{
  "num_hidden_layers": 19,
  "hidden_size": 160,
  "num_attention_heads": 2,
  "num_key_value_heads": 2,
  "head_dim": 64,
  "intermediate_size": 640,
  "vocab_size": 2305,
  "hidden_act": "squared_relu",
  "norm": "layernorm",
  "norm_place": "pre",
  "norm_eps": 1e-05,
  "positions": "rope",
  "rope_theta": 11500.0,
  "rope_fraction": 0.5,
  "qk_norm": false,
  "attn_scale": 0.175,
  "bias": "none",
  "tie_word_embeddings": "early",
  "parallel_block": false,
  "extras": ["some layers without attention", "local attention windows", "gated attention", "exclusive self-attention", "value embeddings", "hashed n-gram embeddings", "a smear gate", "short convolutions", "an embedding shortcut", "capped logits"],
  "init": "uniform",
  "init_std_qkv": 0.0395,
  "init_std_o": 0.00642,
  "init_std_up": 0.0395,
  "init_std_down": 0.00642,
  "optimizer": "adam_variant",
  "learning_rate": 0.000895,
  "beta1": 0.95,
  "beta2": 0.99,
  "weight_decay": 0.21,
  "lr_head": 0.00987,
  "max_grad_norm": 1.0,
  "warmup_steps": 331,
  "schedule": "wsd",
  "decay_fraction": 0.915,
  "decay_shape": "linear",
  "final_lr_fraction": 0.0,
  "batch_tokens": [8192, 16384, 32768, 65536],
  "max_seq_len": 1024,
  "doc_mask": true,
  "train_tokens": 173800000,
  "max_steps": 6496,
  "dataset": "wikipedia_en"
}
Each number is 128 + 32 x the weight over its row's rms, rounded and kept within 0 to 255. Layers, rows and columns count from 0. Numbers have three digits each. The size before them is the row's rms in percent of the matrix's.

# layer 16 attention query, 128x160, rms 0.0425, rows 0-43, columns 0-159
100:187148083097110149152109159145117117110092113159155131137048127091204105120123105122131138119135166160144208173064111123061136123145116154124145084155098114161082131122136118110138154162123186177142175158040078079173088111128153099114108124116181131125138129132135148213162144107034124129121148145159183131109157174122134124128152147141102142121171115146075140136184108074133101108131138123110131177084072157144175137122186058130127142091088147124127145164087162131130154093180140
099:211208063132140130115129056090127148122140109135083180141156114141253162069075019085085130163168148124125117090130157113122123165105137119124101101106149106128095080132158114136160087078129138101119143132073118118169152084146153095148178122071131127117060110131140149131152121203108108141110182130125093161149129134152155095112155145130173126135129121099090135114170104130150142121186053121110128178098090156110127152107156106145116168109113114129158155154139103103101110116126145
093:129128177056090145165098219152164036148097106132148098094057116100109110118187148170183124105106156138147154166081118153090124122165160159143115073167092128157112112099102124139106129180087125167151106154125086086148080120123148141142074107125187140152179127110155172147103167116061107140158073163152159108110132194087090120139119092136064156140161147125109121130137146043144123111079144140118129184148132152140145122124179103144120106105109157146113089092082135127128167104180099
091:177161059101184176093150095123151122096118132136127108117114143128190111188131077120116111129173149126148171100103089121098090115176091159152106131136084107111069063104147100112145149115134204192147146171036176059174140144149191116116112127139130132093153132094162143185174114166057166136111185151126158143125115144117148109152137171126105105148127125128088150168170110064167121079141126102118142204129062149112189136115153111115129130099164119099145162151105132126081107127140145
092:133136097165180173101170068108112216112114098118130173119209122114172176161063157104100134128148096125076134089156143095185138127151123116114134158097153147094136180135141115110116179094171151160093099071086176142114142077143101138108167132144070105115093106136127100106173144163203157119132176157138130162071125070165140141130176169126159121159090104091134146159132114192112122137188128089141087081092130137060094123135065153072106163134126102129152139174147095124130099142126132
090:103091138110077092162125135100110061127115098147119119104119112158120084053130128097117043178040130040124095143166149147185148127076141122140137130106148159127200124133151104138096062160137088097120122122180076165110147107113160116168131127148095125097100092150128121085116147169154085129183072137114074124113130102124106126100113076122164139121102128111141185140105142139168150138118130125165121091174176138096024180154133136138134137188058099189128143128130131138141143114101084
098:044125110150153168153175116116141180186140124142137142100184109083130198145092175147120123153106118077057165111117149077178096139159088132121119139093202165089194157106143082125111106112113096160137094081128175150101158068132111096124154151120075068160129102120177138058165125159176145111161167141122117171134104077147125093139139155110120118149091119087146182125134116178156104152155103081148103040114138119113069162100074150122132136146133108129154156123144066128139145147106112
090:113098140072029138163085125100143068123121165107128149081083130192089080063145163124127065176127183094158108180128149117152101150128115125125108097134121141126180121078170099157125082171139064086137145151195125114127155161109122150183107088161118123083128126116169139080074133120116100135128097110101058137132189134077097127146084096096126129110115135156108138117132147125177188115102147132117175126140117128141056130190175135157120131153077120168126127100123159154126148047134084
089:084174119148125166102171047131152224122141140184110135106219157066152165149102138121122142115137110139037166086134149049183121169102087118112198160134172154091125146101117141109146163053131123123112106092095168161120134118115087143102175141131096069142152113175109092128148133173181148108114133109160144159091130089154127114149176145089141098135104093084124126131130121173123141155144111104151103075100148100107093111094101177092131139147160133110165140189154093108103151140104161
107:181099125129078121140093090130161124114162160121170186089084083197080112062112154131113022178112161123153116123144178130152156140091082145194173118111121096104130126088177172177114102204148117147144108114162084138136113158160139148183104085129129143061122128122128153129085133113156080144095076142125095104164196134122156111191094093141148124133115123101106118108116107132121144107150161139124133129122165198110050136169129099141143095143063127133106089146075164137115146101103079
099:136110126092153115081149166146086119116138024102148123125106084138153107083128124160152127114113073154165090125089152092076187151169218150074104127136112198105125177219086092101168159149128108092141136100112086143123084118133111146130132130103144151156096115112129202102110163122124102166174105100153164102150084182120093157102139144105146184169171119127090167096164120147048108142075110097121139146161133068148154127145178110160082137107126174144142153119112115115153134125136067
115:137174136156203142149155116181142139217137050130070009129140130098128231132141124185202115153104105133088183117145114096157174136148138183106103134086149127133155135128136085079123129129102157127120113106071119145062133074150142114072184157127128119140165122123127120154162132129140150090143142124127139172133106103155106059154171160133119144136131106102135108098133112132139128135169079077161113146135121108100131133036109122102149132104144164162144141080175115090112123166107114
130:074145130174197159126179130182111158144136106132116088167128138090152146150176130148146184066087078164066175057145105083147093114133119123085118169105171152128187112188119116072147166060138157121116127104097167147112128117127120101062177155129123113183101143166108112134153136099169194113108166126146140166126060121160121108093184129134118140132096137093158113139153126131143142162143107075124123127161117066122194116100075114123102130113184121172173155164167078127113115160098186
087:160162092107125104100119109127141162107100127089136153103216105051144164170068171133126160163162107105072138130126164104142105068157121083150139077145171135145157083077101143153116091124111131127101097092148133087147159163139173148173203079126144122199211072147139096139086144153119136181161157165116193097092130156169128139152108143167113088134113106095140163122115137122150128120105153118083169078076135168128113125130170076105141103095152103069098165079143127109095163110125185
094:119143173196147130127118105210111165176148172123091149130057155122165163139198211147114175122143083154165109118142074103157112169128107114080113177094146183132118157173147091125178192078130117076089128137092136134159096115119066113101112168121146152112121163142111138152178106104152163114122147063125106157110129144126126124108150114089145129153085139145113083113146133150077174145133123106129099150174054039114157101174130158137138154118110158164155129187135080118125106199110122
115:137179087208182168133157085141130166162125118095136093147129128071189209153132138118139194092154061161068176078112050112136123081119118128140145146129163154102142157157112109073134157060151188146124140104110118169114127104130076074085195131130079107151121148156123080150145094127153196130165176149164158166109113094157076121103163115122102085122116124096152146105140113136136143117144135067146090109115110108121156116097115134116131120130129138155167116155138122132093123173047192
097:138115071161122138083107096087112087125151035106153124131233155150106136105194071132162176144152200071066131132129096116102132143109144133185114127156164082089080149074119132175120153120119095166150190161094117080166142162123117139124122152117178145132190143153162125170096106143058121121206096122136126102135166128147143145162122120117067149084127092097107124128115119127128094121094145135122149145076165123134109163162176181144132087118110098085130108148051111128089138098133131
111:172121106052091118129110167131167118095173174188155179111111096141148132104079130084061132146164169108154181123119170167147161141152172142126144072161140082174128103098119148164131145139097154121092119124121133104135164163186091069171158022100121182123110132132096099131126147115087071179135093141115112095132146139119172094114099130102101094110096119075100126099147106124188173127133144149106168116131103171122086151168167104067174070136081134158124174087129188125100147098159128
134:136177118120077141117100084077111146145122180130139150089137078123140157115077160083139134165186153100135164148081122117100126090124093076183184063139144144109104112067110142117074074126107118140141098164173122102136169127094161157159121128194144162100180084101180155164092073157109136109157121096158173114178157122058104157173123128105072089139173158121156138116107142115087132112117139165169169117081142212156091153107202118108097131169104138129073095089091113131120148141161120
083:144086111134132184096105124109157180086127124078109091178161125132104085180112126154149183135180125135151129131151092098146130177087106070157135114115180116113152149137177061106174158097101139152142164123121140056180159083112131133119093198160078178111084134091118129112122101194093167104123141106115149196099166117089145108089149154104088139145101100141186137161167120092099149180147123166121124146106090172129122090084099157124130200149144202091114131166108124051127150117175142
094:091105159110134112143075182132080170161129137117075125094078075080041127130208176210167136119090155122113125132094138132123102065162168135130162159101138193112154148171146110115167094144091123166138083140127157138116091116114142163082158178083176070133079159129164105076105133063148133125150072191180131173139099143200140142093112134125130173132121143106115093119084114089142125097139101128143130145151118117159122114131109067172122116135132161140120113063155118159111167164117084
159:141108129151155180159183085175123188186142162103115122143155190087156151143119112148087128092083100151106151073172091090186194163101147118070074172101168120150176139165152115101150129107136090092094120086096144149114136108158084127065137145156099140098118120135075124122178165116196178103140153121150088153140094087159148100150125153151152173155076105145150096120164080177125135163124115092163110136163128080081137091114105142157126160106143145150214154181170086111123083128132138
100:151101117103148144156143137099133115136091216160133082138108206143108152091157120151121039173111125117145059100156102076113165114115094140094125200137096146070128047115074103171096116082141165147106123140109104110143138141141169122147079129152113216103179071119094105153137134099125121094199134169115156156114102134097155114119147102115158070145122088163161150106112154126132102124158128091096122154060095111081194153108124147101147111110102115152166152143111147204160108087153144
102:142117136155097098172085107180117125112101138072175102152058057133139092212198165092120193112119088108081153084209131155166193158122157063107121092128143102140084139144143153157188168121127137138145146093107151130110155156174095119164103111138121142067153122135100126138102210141145180123110087124155093121130165136126155125059105161186128093123103084113164072074127143127196166149145097136155118138116165116157148139126118186119154104144108138125127134149149095162142119094130169
101:166155097222128110100149125116112111119172139141185130089116187123151178166105114131071135106156126157112106130102064110121108150069065110157143092102142074177069167135154180086079138165121109234154156136118142106142136088081132104139121203179064107122139154160141103154122123087132116052110077099128157118081147099171123137127110108146087150084123143190138103133098085159111149138123130130141108139122145150126108160113104125138116150117148130117126106202116091159115093180129206
096:131122131162141093084135192135057159117086122091123213099130096164129123188146191121175090168168123118114087179124076158102115096108095125123142095109100160130158113108118098092119154105089104132135045117135140101141125178022171136136038179146185139190151112151106158099080098176100120154164213098109120153121088134090127125098133151162118114117193148142171160131122127129086145123129146093135147106101116149127151084131129146166175138139122128092130093126151094090126153177121115
106:090110163162171054123131112149108130139048121100106110152114205156118179137219105156184114117142101110114051129191133131120102088118112118138144095133114142138156160163183073119135155152141147132067144130123190096106172093150135107128135145140121084133090130131150151151112135091117153169145174168123127140101131166095083152148120136118123105080080163165150153182079082099174081176112133122116094194122118117132112150087122139161143124118176096102195141139120073089148148146028149
099:143086119079119085160131200133063069123137134140124186094106127156113135067081078145111043165054089147130104149094168152119156118060152136107142158132078148165135135167116092125126082107156194134102063127132106096146104144167153064113147126158112170091096194140121159124162129114119091168152136169144152148140135133132154142119155155115160097120143126097120159135135096126144139100145145072130143098147155145178137121065124050177146104108071169173136176147114153124131118087126040
093:116036078152102118133116194092133137142147127094194142093095088117074095186104163121120140060128067143162084130105161106132113179122163093124144149151110201122146125232100074111171155166109178146125148124089163095155104100121151094152174070124093071114102133126141108137140183109138137125120097135127176146103072105141071100139173154051109143122125139121137160152124159121171139118122102127111182138155112102124109169103102120117155127130143114115163157160157117105126120070196070
093:125070082145076113091123152118080069087161110177112182074079103163094098167109134065075048149104076104160128168092086138132132149115186079148141117104116148197111126195108093073128124239130149203115115151120143144113109147144194103128097121165093061120150163152157158085171140132158091079133051131141128087130116119145113144106138150083116146143141133120070117109133129134158156121148108145177132127129146135133141113124127101137147146147156183126117178119138129122158138174139109
101:090081098128135063173107159135143073084118081145127114128119186149194110147138062120189156141098120107112092194175148147091133156133162148127134129113155112122112141211166068115207129147151120182165183143146115115143168105121129083111180125112134081138066155117118140153130114151044122120122092174088094143107137120156116107093093121049091140056070133101143150151103110127131119117150121118104114175191121100135093150121113060168170155112136124193151150132179129133123145113107131
103:136106021082150127150110136141147113084065093033110040185110085127126139106180152118068109138173115113123129162142128174169122112130087137147128092166133101119168126189176141129216106223105165145111148170115130151154134194132090116160097149127126105132138129090101164119111092122092165168075185089160127125160115104139133117102105149131191117128091078101113103092145116103114093167105189110097167110153142129129097124092152135101140176122134127179116129116123145150137131089127121
101:177124095090140147110156161104158111123208133078133170116126060130083164081131181125153106119087169133119061139118154117161197139104140161150167156128114192150125168159116119108149126164122101113135123138129139151063097099069113115087168143056085070156058088114139175106135107095132104165110043177157137156138137085151088128122128141120157136107183135080075141119112108146107108130111130089163163078175157093151172097190103152107123153119123147113101102103142150127211094130144155
121:094119102131175146117178173143166139100096069122129080160098085169140106178148093089111087165086063118099126112143118065135184180158109155110059171081143126099129134153183089086144177137123099130155088116121153140100114109088172118081101122122085119133090103112119144118174158155151189133134162144119126169164084098107101125094166188125166165166154078131114148144175147117127158173134090144110119128158103086116166087115068147138141131104174136158176184143193112071157068173132150
103:117114148127095195108182141108116143124074055133130109157127153161169185147090103172077105077128156098080106082141133120093121127172134134111118111107129120125113100111070180085101101122160116140144190137100116136125152103184157149145148088136122117175152106144113135145125108116150086067169115129167127140179088123087095166202136047092059164102099085163146136118082137139188129097138103121185129080123147161138112167135125123179083105149146073129153089170093054156169115084110174
098:111139077144108155112110068122175120099090144106140088145083150088135188061136097107108097081079126114135075122179139181103135178091114197159167118154102135146042153157171108126185133123126116157162166135127081179141093177143158104119148216076093157134113144121150135137106154127137157192089077088166144087150151126153097138106129059181130117147132097158112120124156094163040126119146172107163088125110183119124140118143094129077094108159137103129097126138076103156154118129145159
097:140081082119131101118121141120134095043104103122138147118138124189119079142094121059127072140089119103117105176106130172119157176122165160144157069110075073109076113114099122103156118117141138132140195087136135185126157170087120120146121142067103172123146100142138133159100103207143113144174069115158112104148129137093158161066097084170123128148131124156122050108134125097103197150099146089140143080163193140154122145154149166188101097145102084170119139139103152190172159129182131
094:184115106163119122129126104116163125080160121117148204089137102141153142199143132030185131125095055148164198091137093168134186195139155136122085117133123121183093120147152085173169146193167092123106111129146122100156127136082177151107113136157074150077167141060108110112141141143161159070119091180104116100136159143176134140097092181137095187150099186157112101133111139116154125131141144139204133149126077105115156078162109109124105156120132133166140146120124112108134119190141134
104:074132115187095102157106136123114146137162190108102177123157144107160118172118154083179221172110149099064198144109074090092117070116121105139141140140131177134177117101164144137120077061118054133151120135115096114126140151094096154138129124108144125156166128143163152166168092180110124108155209128112099163109168122167120129092128149140070087139121116126143073095088159163080138112188120122143161141118146118135172122208129081094168142121123079096154104108137085148081124127191122
098:150133142167137117111127100139165121095141166140151072137091140134160152042092167094070147145117141088126071137161114141123085086119124153140166133101146137131095090122112148152116133188070084185138202173147126187145151123128135145162119123106119120122130075075122181135103089131103138131068042111112111088127109131139096108129092099130178121107131130228109124119069147182122113139185130169113146152112108077123168173220083098103127119154165123111100136060136143147171140147097179
099:125048152131159195137175207109114123132107069147162131061139143161084124218120122127134087107095114109181144127080058097122148118137141098103092146145163111117137124172103118115076103112087104097149088129122088101115108149118161112079138151184102102107151109147136128112165144114182089096206115112173116156139081082139160121090191142112103189142121132196103128106145174106120118117144098163198123115100182123117141129101121070116122125162139158145135144161161081090123114145202083
101:157066099127150184105087192084167155135168095120132186162127081149137068148125189144064205098183109145085163142105076129124093093164102130098107114153197132112136131143129157123114174143088096189142145130132125092138095128105133119131118116052153111144086153104089055102141132113112176162116101120136090106053099097136125103071136112185108169115100117118097101154142131126125198143144138159105153161164132100122147124198097145164126130143105130106182100126153190131114130087165183
100:097170114095109104152113026179209160135063108157092072182147137133177167052145076098173174142087168173097153135189182098108122149142105145126116122107175069139094154136193127162118093165166126112178127130123131117102164107172191161128115116141188125101111136076169096143076148102134126104113132068160084120145154163144131163174124193122110163110134161164116122135121122127131122099095110153114140146133110126141071139129168135125085154138138139106125092138079171135105117147107070
092:170104128119111137124122145113110174130127162156138154128149079171113116035131072126136100142083162130122125113118111122144086104115110175156141113197121128173146092127144209125066116093126139167179130110117152154081128157185131051113143113069157139170079156083133123142173102131132141131107105092166086140134166092132149175124142071109131114126103128119103074148066085139180142092102139116168166036147187142169084131139114128163119094155123169168135106174102170138169165041126104
# layer 16 attention key, 128x160, rms 0.0417, rows 0-43, columns 0-159
104:128138045079069096125105143081168145111126133106166121110077137102048186188220147113131164135133114106150108142114139058094109118127109154135123075160103130125085136125057142099105098121175171138163157171084113093165164126119126105191138076135139158144073101101176118149090099122103142166180120174100154151154105139093122176105094126096089137092146175100151146111064166102138161096104113148130161117132085143118145144136147088143061077144130124070099109154082161137131151079154136
091:166135085071093135192081175151111087077065116089131127177069081135101158094191203136135144115072185158104156098113165100098185133148118121125153075096118109126124159087123112108061113117162158161137171057095149096117179103108111154158122082158164138147137114129149119134101133160095108204140150073139121116147166186108133163178073153108089105091132157103136120099157131147065110143122091160120175082130130162126146131139163078164100112148111141101089120144111097141160165096142099
093:147075081086101081098139144034178162138099166101135110083118103165071184156149149109126161150185122116161088157139131100087126100133081121122147126159091130140069075116098113117083025117116179160150131202101127141165149141130199085151137079141140181107122118075162115134084097109120206137099085126130161122144133139111142169096126162112137128144141138139137120121060139150156145116152111167126140177074071128108119154103137112112083082161108134085107108126091141167153133078118178
084:160108085086066182121128167104158093104050086141170170187089149126141111133117113095120135087103149147119128141074133138090145112137114122162072096106119153136111150082087165115073094139140171130099197087084163078156157147068114099187129099150152118131167101170107150100117044147115120149151185141100137127152155137107140167171096141178095099081108143104138128132157151099074122092099116130098164092112153161162174133107123101166057092151129106084059069145128116176155126100165135
094:104138167166180129154140105195080117188159180123098098154128100124143067113122090123148078126091166172089123067162160123228134183085113103119113179101133134139180169119179130141134153128090056078118095066147160148110097139110078116095129190131114064127147128168119139115153160114143111113071163074133062128155144077127153113113141134163165148137086106122133101148166071147146096152148133113148123076173154115142123104121095154147155148099160126164148170166176111106126127156065105
083:161140139103100085107065121157115100134195149094152104058133125147091109131201105119163078152112095102132114118163123125189106187128151073100128145135086144136175036163123115142140127119078087136125098219103119120169072117093161150091138113175098178102127159129108183150114150099113094068061096135099115143139116155115125135104144133100146167152142109106164123151059107124185102115144121114182174192171088141118135099169106159146150148090113139156152154056120084139137153115098155
075:138098137130118122136141126231146095113170129119145108110186102115097112162112134131148082124097126121045169086142140091217164149151157099110105167110141106142201097162122094108140148142088139135117085121059205163099123117116142127062117118120113123141115140115092100081182131125153105148134134116154084216112109112140087100119149180132149144165083078114126137118157088116162126221127131130148133077207154097114107064124101153145131151120148121134144149158212077105140094138121129
110:153146090088073103146097145068149097095091144085138118110109166119087186168170147148173087091133104088157153169135145141115101121143179108120138101114109155124134115147041092119171091107156152133138117217068092133171140134111168111140122076111129191151109107067136167139101094125100135113182137214100183129187109173130115148109120171122118145116167139115149163140098156099150113099107142184133094182096114164134135174064164084134093102144119101083117101077087131144121145097192156
093:113169131135169115118167096214116155168188165129133082140168096113125155134157096150162085077103141136099167104183155092209164179104125123100126152106149107120169142159147042096151153094113147110103057085076171157114080075142089091071156104094119148169095137119078150130148175121119142113110121140145101155118117106145108108095172172148169159172114075143105097104136086145141120197146093131182097114172113090131158094084119144114125172088151165136171150148180099093157137141132120
101:125148072114134145161096177052098140097049092142180150093112165129111147136175112087096189132166090130182093149106112157081086099153124105085170083121114143135102109079074146113134107090129152143138153174128085082144148140067149134134117113128164137123096164125142175200112125134104130116149074133114190079129114182035155150118095109153140077077154136135113107121084176165098121096128124154133121225088111150151164116133163111168085125144108151132154124114102138156094167089171121
112:141101123094090104078097122137099190160164173146193150168117096115103118076102174124079120176131124131087168110093149091192169132129111109151148159209159137130064166086154127170128129174105115130108114101144180137114074083136107120097119156106104104140136125147130123095092122082170138059096015150146103100124193129138110138131099147112125099157145113109093193112151093154134132146153131118152163069165156131115114114129095151049166151132119155116123136191152144104220131152134136
094:168086111124122138130159137231173112125097134115184151148173137151118073137169136100121147119100115101052173126110182129213167151131195100077109180105159123117205144158114107082146138148152150128074089112062214107140146102108112128114148115149103146169129135145073106046167121111171154148158137145115075209119103109115130125127106142127146136123108094114103127115156111107137120162123098125158124116193144120074120075162107161109115161114180149122143161160163098113137087123149087
103:119103099128167165128186124250144118140125108087132130160183082143122113171134091125137124124093106149060181125173125116191153119110160153086114155074182123161177176131140108081139161118124149086134118088085216126107140088128096095090142114131153113170119164133112086057151128144123165143137155127135097203136102128126138107064156172119133149179114093109100110090189109131133130212116092131169098116203121104091126089107104145128115146127157150111156148164172088132129100151136116
102:114127109069132098138140184070174138087039115074123115132138155100118124150127110137175127127139102115132149134128119161096079132096105094107141090132120144160121124130089136138126140087134125099159113167114115122145177178130161071110117055122204190168121154121144120141075135132072131150147142164119165109179106166103119156087127154176118110127172161115178107134074131070142187114097152170142119165082101165178115173045175149101065102159115101089081093141079113138051146157137165
134:130120114142182133165167095246101157143172157103121116161152123154127125137144105121106103108112110172079146129146162093191165172100146155094096186066154077134156155152162089084140159115127136098098115081090187135061110084127094146064144160145117085147107149162084121097165154128164146120102141125133089166112122123145153089108145142117180145149113139132102111102158089168114106173135096104174127079178141087089149091118071161152135154090189166152185157150188104106152084144085117
072:116120094098217165133193139195153160148076137095165124166156110168132121139171073102148132110122102163078135137110100102188121169106136114081131163091159111142189133145162117111155138140119136091123117071080187105095163127131095110107113101151139147173127137142080106078164094164125176170152159094151101206109087118133115131085151165149188130173097127087115068099182073158109120206102107116106154117146117076112125110075116164127100162151133142111159153184174106152117103155104100
108:137154094115123152134051130022153117104124141119108160108123191138173126116127163119183111136109124142163117116154097147051129138121089104123190096145101109118077111111061138161132081118134177158092109206142053129131144176123125156143136203140125148126169138117170120189118099145124124142162094149137145146177152124114149115145095101127108114073124140144119169118111122100148161072137131168121104211047122157103159134096169066131090145132112107109063127146101063145102161071128106
091:096153120126093157148107162064175156126123108123118142129088074144142092103093192166019172093185153133123109116113168150123077140096087104177151068160142128123102130076157148108117127106108130142103181128187110081125138162145125142181152138134099125137103089148189161133064186119125120168185136136113181098113111140113139124186120078096172111093098137112141130105147071108109171082137144168062135136097142126185069201145179144132116127151114126102098085149100122142070138095105122
088:085128142154079109174093142045067145134122141150156094122124175120103155080147125104123136127146164084156097150098073139092102126118106119148142130182091126131119078140157139131162133119106097103092151136164108193166125123081117166157104098135104105068099087126136181221131137114138092108107118111083152053113174124100084150185158105073099110097137146142151134133081183166134097078117190108136132140093143129154111141183154123107149113111062127182154083095105200151120204119090150
129:124124178128145185145140109234087141140160167096127083151108120093160090119151105127146084080095140152124140144179084122188168129144136138108076210101145143120167148136148102107155151070110131114110125066131129140121101103125082149056137158111103100113109158168090148111191162102178146065078189056143073129129151110153137095156165105128127185145122092143130094114156120121115120147116161054148106142153141106116129074152071115105194148068158136151158143153173131123147100128105170
195:146101130151155106132142136229132162166161122129133140166151106133138094156140109132121103130101112147081181122157130102185175137110149171087105191088151150143173149156155103080125139137130097105127102083088149137095097103100089128072126151134104087158089148127093093076163143142162147098109129110128064207118110106133109100116169177149171179177096141115099111133161112131136139185128113114140134106182155078091120028104072154121147140089137159165185178154210090097135078162149120
066:136136148051096110099142150138106121057106112105167142067153164063116140190131068121159125128114190097124147086118109133088172132100150128123150119134128079110126094130145136120141066125178133117134152106126091150095199133075094121129180083135111117098126090129114106191158113125144171101083116163143163080105210142162204163146159110158139135090129202127128114156116112126091202117116157146114190111116108137173114129124106084147081152179099124126111089146130073176058143089123089
106:132146192139172111127168106181103113102112146113117105041115118088153079153125069102149131138129127133086121098117086098183162167087174152114095154114140127103157093077166133134113142076161149096101114086123164118164143147111128088056131163132163158127154184177086122088179085136143135125115154125157100147100097075103213149093182107181165130181095149179141065151156097178122177150170114094156100111141138152111105132139118126194149136113147106183176063133181104111126103118127116
098:134122116130117176139188131126122171141093156144120221100108117160138151109148190151119138125078152132095081091094153169127116115096099094116110097114144080130162109149145129105134100138133151119113180138118118105068121141083171142147176178179122090115122097133164088121083142136161152146145183102143155126117085178129076102134138194064122086124135150115131145116119107159107087134095087184110139116103069142066088186071083103169076158091082143148163162171178057120163117132054176
096:102133134178139156162090128121116032164157102143096150074095181071127158147097112099109102061110132117157139116114074168127133152146105124136187140077083119145133163126093156133119118083156102152152121125149116106146126118125143158146107175151119072101137118175151106204175156153172111121115087084114139098120167051114145127195118087154109165067119137124170080186157159079092135079157147145177126159089126116177173111154052118134144146135147162088180136095109150124133117149061174
099:131156154144118076154098129167091131122099163097132132128133190205084132063122084116135118103089080180115107209146118129151113150098143127098104189089111133140136144180135079143134126104119105050169114124110209159110060152096137132050154120106100107156107171169105106151131122129157142120115162112178100138130177095127106124099113131155114075195151077115120104100105149132148104169099127090207101142152155070112176118126062120161171076133141146153121135082108179116168125086121150
101:130146199085129089079041139100156083159121116061128154150122186173138140105090103135163104147138095109142126155124142159085125119120114115145175076128148132124142220106060160160097084116118099122130109153126117091120122163119125127172146143121112167089159107124121137156085086171087169071138184122160168139142163185072113128169094110134091100119110173138194137183109153082127121141123125072154125103124129161140141108114159090139132083094147129174068160079052059114168131121126172
098:157125110104072108111129140144127105148127133159141198115088155109125071155180096122120128134122138102073141072098202144164101083155160187126140175116159176121177118076129204100099155117143163124119163113117139056119142145147129100142194088074128132179128148146155116104080162165127117144125111147090204111081092149080194190089132115180182123191118125094110128144123084105124124126132147148108171065187132102145143108120096106139146063138160130143119129109160086124111063103142083
096:140127120080119103117106126165138111118156113139169163136090070107212055104046142137135118099132161131172151122148160121160157132083139132146177170180153143125135167084119137168127162152134089130139176122131132059140132121180154092154138213116115144109147154176140137119070170134060090111147096168102113068063118112088141138123109174067146128168151151072146197095151147089154136095097134181085133095166152189097099134142103104145128119123088150137109155128165140143115124159071186
095:170126132138070148154147147187155102147200106132097174143118121105172075116081108126078147136070146142146127107117136157178091133160195128139142133055149131160142161107110134108111147177127074108171105146116149111102144078151111150098192169165096090125096143177166169098132179131199090110156047107084144064123107125112112103130139153067145198127132160094101164142113140105135138094123139155123139093183111134090130120182078165140153153139136136125162172143184119063174073147102121
108:149125084096120118129065152178148112174139103096077188194136126136117115147139173170146173151117115152111152092132177130106117117117130136209154129133108165095137220108107144100086094088122083194101166143100073063114118115203092127141142184088112149131120128132208125116149087168119140110129095114156103145191102126112151107118122143163124152140077098117112167096160120055097112103156149094108097113157158121136127116121123060166131089111193097112093167119093075079090137146169126
109:138084124116147193108140124121147185152065152151112134190103055132109162113153119149114173054117118126154150111141131112154157074106113095120103126159131130128108180183091160130048128165075156135124135126091185117094126148149134120123168118112105135105168131110129170097130179142175118154134142168113143164150075147119121129168152190075105161143125104119128136154102099085089030149181149142169109134173186118125096138086074081135150102131157119084110130044173116111150180065133089
100:167122063183116153149110139055137126125118120160201116128127104119127108110133107068114080115140118152108153130054176105101113106167119086179175143145139145162092103114155074090127112235141082151123167164100115119158139150177110134170101119118131078178104118145072172117174130139106137146175071117105151161152123201109087149138116193102132115101112151110112153093129123167125145104097154177090112097160160147098107141128119128141088118144085143052094166111151185157184137129157061
102:117111116114075101125086130106130064091098142128146176073126116140113123073070131111125161149162162108185114166086123160059113115131133098159150089176111115121083119079110168156120097154096138173109134165118119112171149146155190126199123100110182156117171110124156177187131100126082137142138106121136181083205138134121099150106112128070036110120169124129157161120100149143137136099103149134118169151103113192120129170130198093152120110172122109083084116160065175162135148081185154
102:109148183114111132092144093139088128061141119117154166071121108063110107202093133128144131119155150082087135099148092128129114124108157164101123135123155158134154171112045132123139151096151146079089100131163182169165151091151146126096100189130075127047127139116140095121146101142157217070124066149196054136114158107161179132116155127175177153125112092165114126109142182110152180106141111143132081102158096134095174066166097115093108140132143154106118126124124065118138109142150178
095:132115128101161193183186169125119119121128151117135084117104135091108210149178078087138150118073106118083159120112121055150178090143155116124135114100136126160119080129127160116113147137111109159162087170117139131192092105115140088078093115098116116163154119164128106079147136087136154118104095105127134165136121133122120130114141119173152174063068135142109089150127107198048068095185081078136149155148147132115163063103083092101097137154183148151184154119211137126143115183101122
095:061109164165140150182147163183142174097138140155085142119137157096127154137110132185096128115099116162056106118110113129156126098121164126110081184121160138176111112146130065131164129125163115124115136164133180130073088153168110107078131115133131069190107113150111097076148133136183121164147076136166129113138069121198119115027130144129152120114089095162101118067128084158102095155127118108188097141184109095110183137109106082090173143107162114164153138080175079110169109156138169
097:118154116103113090179140120111159090079141109103085153075133167080150098089151107146112156182103130135132076159074134141084092180154132145172107128122123079110095120158146162128175087198130099140175166132144074103125089173165130197108148140170126097136139076167156172117128166108146113097130117093105152059178141130185111120109117155083067130078170218159112105161087119121185136080104155150133142165113084154178104105131162147152079154105099111145091152153138160120147158121058141
108:156132083112125110204136111162078155130138155080123124164157109183042127139162092131140088097094121202139098097184078116116148172068132198126117134135051131118115092157138122110153115090111071132079090115139123196105114166135113105093141188150141071109072134095156099179176095112118127128114152170124075163149139080101146152106154104161167102152162146099153082100131134133167108105122124058086119123111182113163160106097107118199165100149114073139148149107158151103129115132096117
094:105104072117193141153169113213115133119135118133134100180153080122129149118107076122134151127093075124100159108147129122154181140123150085145108151053126101115106145143186120080114122138165079124135134125093146147124126091171100110081090165164130122084106113138141116069184144105185152163109071108145063181129094126115124105122178139137107146098085185131160063153147133171102164143161120102138113108161085144108091126157086167128152179141216142139180116121182099083210103178117104
098:165150143139035092131056091134183087097138114132147153031101156101152096131124154079150121173151146074194091115124081150109121119112159138116171089174126122127094112108120148115146105118124128116156134140136092155201157104122159167173152114171144139109146139125148156150135148128122106145171077135146145071124167046175174133067099094141095138085183156126115124118127139090152147070090127152131120133132170186134096185133167098123129119183057128173060129174116137162118155103160136
109:148149076152126096073091133109146141120149132105080168153107027112142166062073126103120176087119122178147164125217108201113127137077119098132148114128105159121058152157188051149156096112099121179197177125132128160097075167151106151138116135116125124130095139150133179121130167148101168154203102117155121127135142095143094077130132132093107131189118118116108145148169103114180187122114117176131122196117154164172107182116106106125149151151140136099146128123125190136146104143152146
103:079162094074161125113095105129120144137078191104126116092167170106105181172159153116130173178085142078130140118150181107090104137142104075101105141106089140099161171128112137147165138156138143149096108128112114129098140092072085139185091135118147126111123058055140099116140119139097168122133135191104140111143136146159090129150159141153077120101093160159110151142145140131084067111166113089143145148080092089098157045136186160099072183111146084109155196195142072120093179131157119
094:114161096129143174080114135080136159123154123166139084111167082093166184174122111100100113112143133133097107127157154153118087077123145153088121167128129176196131148118162110059163126165107157187104099108131143122103101128132179142146160099115126090135090128132153069089142125172134171191192060182113165150082144153142156146167176135128155101174078099098071098110183067140110095137144132115133134086156132090115134102151096087102155104201112135184133140069164178127151112116205120